config.toml
n_layer = 26
d_model = 128
n_head = 2
n_kv_head = 2
head_dim = 64
d_mlp = 384
vocab_size = 2241
activation = "gelu"
norm = "layernorm"
norm_place = "pre"
norm_eps = 1e-05
positions = "learned"
qk_norm = false
attn_scale = 0.125
bias = "all"
tie_embeddings = true
parallel_block = false
init = "normal"
init_std_qkv = 0.0218
init_std_o = 0.00302
init_std_up = 0.0218
init_std_down = 0.00302
optimizer = "soap_variant"
lr = 0.0051
lr_mult_o = 1.5
beta1 = 0.95
beta2 = 0.99
lr_head = 0.0059
grad_clip = 1.0
warmup_steps = 200
schedule = "wsd"
decay_fraction = 0.717
decay_shape = "linear"
final_lr_fraction = 0.05
batch_tokens = 16384
seq_len = 1024
doc_mask = true
train_tokens = 101300000
steps = 6183
dataset = "wikipedia_en"
Each number is 128 + 32 x the weight over its row's rms, rounded and kept within 0 to 255. Layers, rows and columns count from 0. The size above them is the row's rms in percent of the matrix's.

# layer 21 MLP down, 128x384, rms 0.182, rows 0-63, columns 336-383
size [126 104 103 101  99  96 102 101  98 100 111  94  98  96 103 100  95 108 103  99 102 108 103 103  94 104  94  91 101 102  96 102  98  99 100  96 105  99  99 105 100  98  96 101  95  98  95  91 111  95 101 103 101 100  96  99 103  94  95  94  99  99 100 102]
[[104 117 128  83 146 135 121 140 131 171 166  86 159 178 146 136 122 152 202 142 142 160 141  83 134 120 137 109  59 160 151 132 139 114  97 125 152 102 158  91 157 159 129 150 158  63 143 144]
 [133 174 134  99 174  60 163 113 176 156 140  84 162 153 167 124  97 112 163 123 159 151 144 138  86 133  86 112 107 106 122 174  68  52 188 124 195 155 165 146 106 116 134  72 115  96 136 107]
 [174 167 167 123 113  87 137 114 100  67  69 177  57 167 130 173 149 159 122 141  19  65 101 108 129 139 170  94 108 114 166 158  76 144 139 126 100 111 119 134 140 185 138 135  64 175 206 108]
 [140 187 143 124 118  93  51 127 163 110 151 171 141 121 110  99 161  85 177 123  94 138 126 129 154 172  81 138 109  87 132 177 160 108 125 109  84 175 103 163 165 111 134 122 102  93 178 123]
 [ 97  31 141 129  63 180 114 197 153  86 141  70 109  92 152 151 148 161 104 165  99 109  62  86 132 133 141 119 114 149 142  89 123 176 156 132 121 161 173 107  99 154 175 157 112 133 137 119]
 [186  45 131 174 124 199  88 104 120 142 127 121 173 147 182 145 137 112  98 118 107 144 143 165  57 111  99 140 186 155 131 162 151 125 112 149 166 102  48 144 155 125 146 174 115  86  73  91]
 [167 119 173 138 168  61  86 138 152 189  41 200 126 162 109 114 115 105 117 158 136  89  94 108 121 160 142 103 178 115  54  80 133 144 158  85  96 192 101 183 153 107 155 149 134 109 123 146]
 [123 167  91 156  77 100 104  99 145 168 140 187 162 224 130 145 122 122 132 112 145 113 121 115  78 100  98 197 117  83 152 100 126  82 117 136 160 115 176 166 126 134 110 155 127 168  97 156]
 [146  90  97  50 193 119  76 142 158 102 151 115 145  90 104 140 136 162 113 156  79  97  95  79 104 113 193  72 142 180 145 133  96  87 125 138 143  87  79  94 122  90 106 156 199 111 171 122]
 [178 113 137 130 155  63 148 111 117 157 153 102 140 186 113 103  31 110 138 167  74 174 118  72 123 126 157 166 149 141 158 123 127 140 108 139 157  58 152 104 135  76 111 123 157 138 197 108]
 [ 79 133 113 139 112 126 178  95 130 121  89 151  82  97 140  84 119  84 107 103 100 137 164  67 140 176 111 113  99 106 176 155 184 125 139 102  95 106 139  94 131  48 181  79 172  75 163 134]
 [ 75 185 151  70  32 111 170 152 118 207 106 141 129 116 139 105 168 153 112 143  95 146 135 114 118  94 125 146  65 124 135 162 133 143  86 112  97 173 133  93  86  93 167 116 130 104 152 145]
 [ 94 106 148  79  79 156 120 114 105 119 123 100 116  83  85 113 111  98 104  93 129 110 127 123 104 148 181 140 125 159 147 107 124 103 154 123  89 112 152  96 128 121 101 117 120 178 115 108]
 [140 149 118 114 147 111 112 138 148  91 119 177 143 142 151 113 125  39 139 108 182 145 102 115  89 109 140 197 196  89  45 142  74 131 116 126 136 134 127 171 127 141 135 125 156 127 143 132]
 [167 105 109 183  97  73 153 193 117 152 203 155 147  89 143 168 144 180 131 102 161 154 164 130 101  97 130 147 136 115 159  98 157 165 127 148 113 158 145 187 118 141  83 136  92 133 140 123]
 [183 136  77 116 100 150 150 132 128 118 123 132 139 198 163 132 139 117 146 144 103 161 142 144 140 111  96 132 200 118 105 109 105  98 151  70 140 186 109 132 156 140 129 107 133  87 177  96]
 [ 91 122  98 136 104 109 176 176 148  72 154 147 117 145 116 137 151 132  79  85 146 164  54 152 135 110  86  83 162  79 140 105  99 140 141 125 146 163 104 164 149 155 151 130 149  70 143 112]
 [117  75  75 124  74 133 119 122  95 121 156 106 110  94 239 157 130 140 123  71 124 125  90 140  83  55 128 147 103 154 134  89 127 111 113 162 170 166 116 134 142 141  92 126 123 136  80 177]
 [140  75 132 141  82  69  88 138 114 132 112 147 136 134 122 166  84 117 148 138 135 184 129 145 169 126 169 119  84 157 104 112  93  83 138 101 140 145 111 133 106 112 105 142 118 102  91 144]
 [114 155 150 107  79 131 114 142 148 128 126 112 124  80 166  78 116 139 106 104 140 129 173 164 194 123 123  80 141  75 133 133 165 156 131 148 173 144 161 108 115 102  90 196 175 159 135  80]
 [141 130  82  99 105 113 113 147 200 120 118 127 178 137 153 149 126 142 153 166  88 116 138 133 147 196 123 108  96  47 103 100  99 134 139 135 124 129 157  94 139  41 131 173  69 107  46  82]
 [ 95 131 193 146 104 144 164 169 131 117 140  70 166 144 103 111 182  85 137 135 183 110 118 165 199 166 169 142 139 114 110 176 145 177 130 113 108 127 178  59 118 103 134 148  66 121 121 118]
 [124 131 132 162 119 137 128 175  95 174 144 114 141  91 172  92  66 121 123 137 107 130 134 119  65 214 109 168 154 146 160 159 146 142 123 123 102  96 123  92  81 154 114 195 106 150 132 120]
 [ 95  97 155 138 130  74 120 124 130  78 111 121 147  66 107 122 153 101 154 142 123 130 111 143 140 144 124 151 118  96 148 157 113 130 129 141 137 142 184 149 145  52 126 161 151 139 154 124]
 [130 155 115 145 117 130 159 164 146 118 168 103 121 168 100 117 168 102 101 131 160 167 138 158 166  50 117  90  80 110 155 111 133 144  97  75  87  95 167 101 130 137 111 116  84 171 108  98]
 [130 166 143 101 110  98 125 150 171 130 163 155 181 144 141 128 155 126 134 166 110 149 111 125 121 131  74 145 159 211 104  90 157 160 115  99 126 117  76 174 133 138 137  93 114 225 160 124]
 [134 133 152 178 186  62 137  72 131 140 151 178  88 102 144 125 163 210 178 142 102 177 109 166 171 155 170 151 114 117 185 133 115 147 206 100 139 147 141 195 148 122 130 154 177  91  99 123]
 [ 68 171  72  79 177 104 126 181 113 155 159 108 114 127 183 130 115 146 116 110 135 112 178  97 158 150 144 140 110 136 118 149 123  86 142 111 115  88 106 138 149 168 134  94 145 107 201 156]
 [135  87  97 160 151  94  66  98 119  85 124  61 119  65  96 143 166 117  95  84 122 139 180 169 145  65 122  98  96 145 141 125 118 105 141 163 118 103 122 162 153 155  53  92 244  81 138 129]
 [194 132 152  94 102 102 126 176 145  99 114  72 142 148 107 136 166 111 130 116 123 102 162 128 110 192 206 141 149 132 134  88 145 143 149 115  75 111 154 181 119 172 130 187  98 162 152 127]
 [162 112 141 138  87 166 152 134  84 122  86 117 120 142 176 144  88  72 141 140 159  90 196 104 133 137  91 133  87 178 134 144 131 135 124 148 101  90 148 180 139 147  82  74  94 127  51 172]
 [133 201 126 110 138 123 132 112 212 165 111 122  94  69 151 164 148 105 117 151 146 124 157 128 136 106 153 105 141 107 120  56 106 162 135 116 102 153  99 110  86 138  87 113 106 119 138 111]
 [143 173 186  80 156 131 136  71 126  97 144 160 203 130 126 108 159 118 114 110 137 141 124 105 140 100 146 155  88 185 164  81  66 126 155  63 100 127 178  66 139 145 228 160 151  76 118 123]
 [ 91 130 129  51  94 119 104  77 146 112 154 134 156 156 169  79 146 133 133 116 120 141 201 168 107 106 127 145 154  50 129 137 119 100 115 106 125  78  62 119 131 122 110  78 103 150 120 167]
 [138 130 175 161 112 166  57 173 133 101 141 139 175 109 183 123 128 137 131 143 125  97 145 134 199 102 116 118  83 122 121 156 106 142 146 138 120 110 137 142 126 114  99 167 110  51 151 114]
 [ 98 123 119 156  88 142 150  91 141 114 153 155 132 111 143 150 149  56 147 128 123 210 152 107 147  93 157 176 175 118 116 145 157 136  95 107  65 146  69 135 168  88 177  94 181 119 133 129]
 [110  98  57 147 125 131 141 150 156 188  53 132  99 147 167 164 156  71 131 120 129 174 149 112 103 108 107  93 141 153  87 146 157 107 112 183 165 164 163 127 129  21 116 130 172 183 165  71]
 [130  81 107 152 118  87 129 103 115 119  98 148 153 135  94 120 105 149 133 145 107 149 100 106 107  85 206 173 115  92  80 113 144 167  70 155 134 123 126 164 158 109 137 133 141 199 116 121]
 [109 146 114 143 214 165  66  98 161 166 115 134 128 192 117  95 102  74 146 182 112  81 149 129 102 146 111 150 134 128 141  80 147 116 147 113 168 112 125  89 105 102 151 182  93  87 145 150]
 [136 109  79 179 127 167 126 120 135 156 116 196 138 150 138 107 119 172 165 154  90 117 114 124  89  68 174 142 158 136 105 124 159 154 147 151 113 138 177 103  88 175 157 126  75 155  92 108]
 [108 162 141 121 177 161  91 102 167 119 140 103 114 103  71 157 182 135 160 164 121 174 170 194 101 125 120 121  99  84 130 162 127 107 111 179 125 120 136 110 152 137 158 135  96 160 101 133]
 [160  98 144 128 126  93 125 113 141 187 111 106 135 100 109 122  72 178 130 187  99 171 138 126 165  95 142 127 113 179 150 147 116  99 137 151  95 213 129 135 124 128 157  59 136 125 132 125]
 [116 127 122 147 129 148 111 160 145 185 162 131  90 161 147 132 154 160 178 109 167 203 120 100  68 145 116  61 178 180 131 156 123  77  98 148 150  95 118 123 116 109 151  97 107 150 177 100]
 [131 197 135 131  74 125 105 107 136  70 112  97 154  87 117 122 143 115 166 132 110 169  89 191  98 142 156 157 228 151 104 124 138 119 127 193 148 112 113  90 140 130 149 135  97 102  85  98]
 [170 200 139 224 128 132 121 172  54 179 134  99 152 177 150 102 122 144 160  82 201 121 145  94 121 112 156 130 105 173 114  90 136 118 122 112 126 103 138 119 144 129 161 130  63 139 131 151]
 [ 94 154 160 128 154 135 173 156  96  96  94  75 114 156 177 103 157 178 164 105 158 188 135 154 159  99 175 177 115 149 119 107 108 103 168 129 164  59 148 184 130 131 143 186 113 129 121 126]
 [120 151  76  52  72 103 111 101 106 132 127  99  79 185 118  80 123  99  77 144 199 162  81 118 120 125 163 138 114 129 100 130  89 171 120 102 191  89 114 172 136 161 145 116 118 199 133 132]
 [134 103  86 158 119 136 137 131 148 150 154 132 117 110 141 123 175  27 203 132 101 113 123 143 126 149  78 131 189 106 116  70  93 174 117 110 173 128 214 132  93  41 161 143 132 130 127 166]
 [135 148 154 100 121 193  83 161 103 146  85 137 125  91 142 135 148  85 103 170  98 101 108  97 154 120  65 120  99 103 157 146 149 158 110 112 163 105 127 119 151  96 119 157  83 132 149 128]
 [159 118 117 151 123 130  93 110 114 145 140 121 159 110 138 135 149 133 142 148 150 128 143 138 141 133 142 155 179  81 147 147 152 168 100 123 137 123  79 134  91 183 155 105  53  83 146 124]
 [ 75  68  65  89 121 165 161 169 164 120 102 135 126 156 140 115 178 129 107 121 123  81 123 116 129 126 123 130 143 155 159  64 114  93 160 130 103 129 148 138 127  77 154 162 105 124 139 143]
 [109 164 118 112 145 116  58 135  71 128 151 174 135 128 154 124 119 145  79 114 147 118 101 167 158  83 144 154 121 156 156 140 121 122 145 147  87 131  99 114 111 124 156  97 157 137 135 166]
 [168 159 151 159 121 115 163 127 154  83 143 134 144 170 119 117 131 171 141 105 152 135  85 177 119 139  84  89 160 150 114 166 120 158 158 133 175 144 153 132 180 177  73 172 112 125 128 124]
 [139 130  98 152 145  81 194 181 149 140 109  91 160  92 138 165 121 176 173 120 184 149 195 149 139 115 123 153  37 116 153 149  97  93 117 140 143 151 201 109  92 180 158 145 106  82 132  97]
 [ 47 137 108 148 180 126 134  88 123 128 106 155 161 172 135  99 180 155 152  75 110 167 147 168  95  62 142 114 100 116 121  80 141 123 107 114 141 136 103  85 118 146 104 151 105 144 124 129]
 [122 158 128 100 154  89 109  98 131  99 165 160 137  96 114 122  81 130 109  82 153 115 120 114 156 145 144 176  99 124 148 139 112 152 159 158 160 142 172 108  70 152 153 113 118 102 192 124]
 [151 100  86 131  66 116 151  84 117 167 132 113 165 169  91 111 121  86 170 132 155 140 192 131 188 117  95  73 134 165  54  91 117 112  89 161 128 132 137  74 177 143  97  50 177 137  99 120]
 [143 124 136 132 167 128 139 172 115 106 108 195  98 113 125 112  95 121 171 156 136 112  68 170 145  91 163 119 163 122 154 114 167 153  89 110 120 188 169  58 127 172 137 135 128  95 127 103]
 [114 145 145 166 201 148 111 151 130 153 155 106 119 106 120 139  88  49  99 149 117 109 123 157 125  73 171  95 122 152 115 138 142 208 143  81 106 172 127 159 112  93 199  80 106 113 141 140]
 [120  83 166 154 167 173  97 100 100  82  91 134 145 126  93 204 133 116  49 134 166 129  94 104 112 166  69  91 142 138 202 127 118 166 140 185 138  60 140 109 126 116  95 134 149 132 116 127]
 [121 153 129 108  97  89  82 188 161 158 109 114 123 114 103 147 157 190  95  87  99 146 159 196 179 157 159 122 122  56 107 155 151 158  83  64 155 137 154 111 134 123 100 122 151 103 147 116]
 [134 124 145 106 130 177 140 143 112 123 116 149 140 142 142 139 176 100 127  67 178  74 163 109  82 138 112 205  90 153  99 120  94 178 113 141 151 130 105 120 127 113  95 183 133 108 186 143]
 [120 133 214  85 105 131  93 160 124  87 107 115 121  93 152  88  98 177 134 127 119 110 135  98  97 110 109  97 108  68  96  79  84 159 168 153 146 152 157 158 132 107 144 104  53  96 134 131]
 [143 106 182 132 133  94  94  96  80 160 128 104 147 151 101  72  94 145 133 174 103 135 145 152  71  77 135 116 155  99  87 145 172 113  95  82 123 208  92  71 149 147 153  50 135 164 156 170]]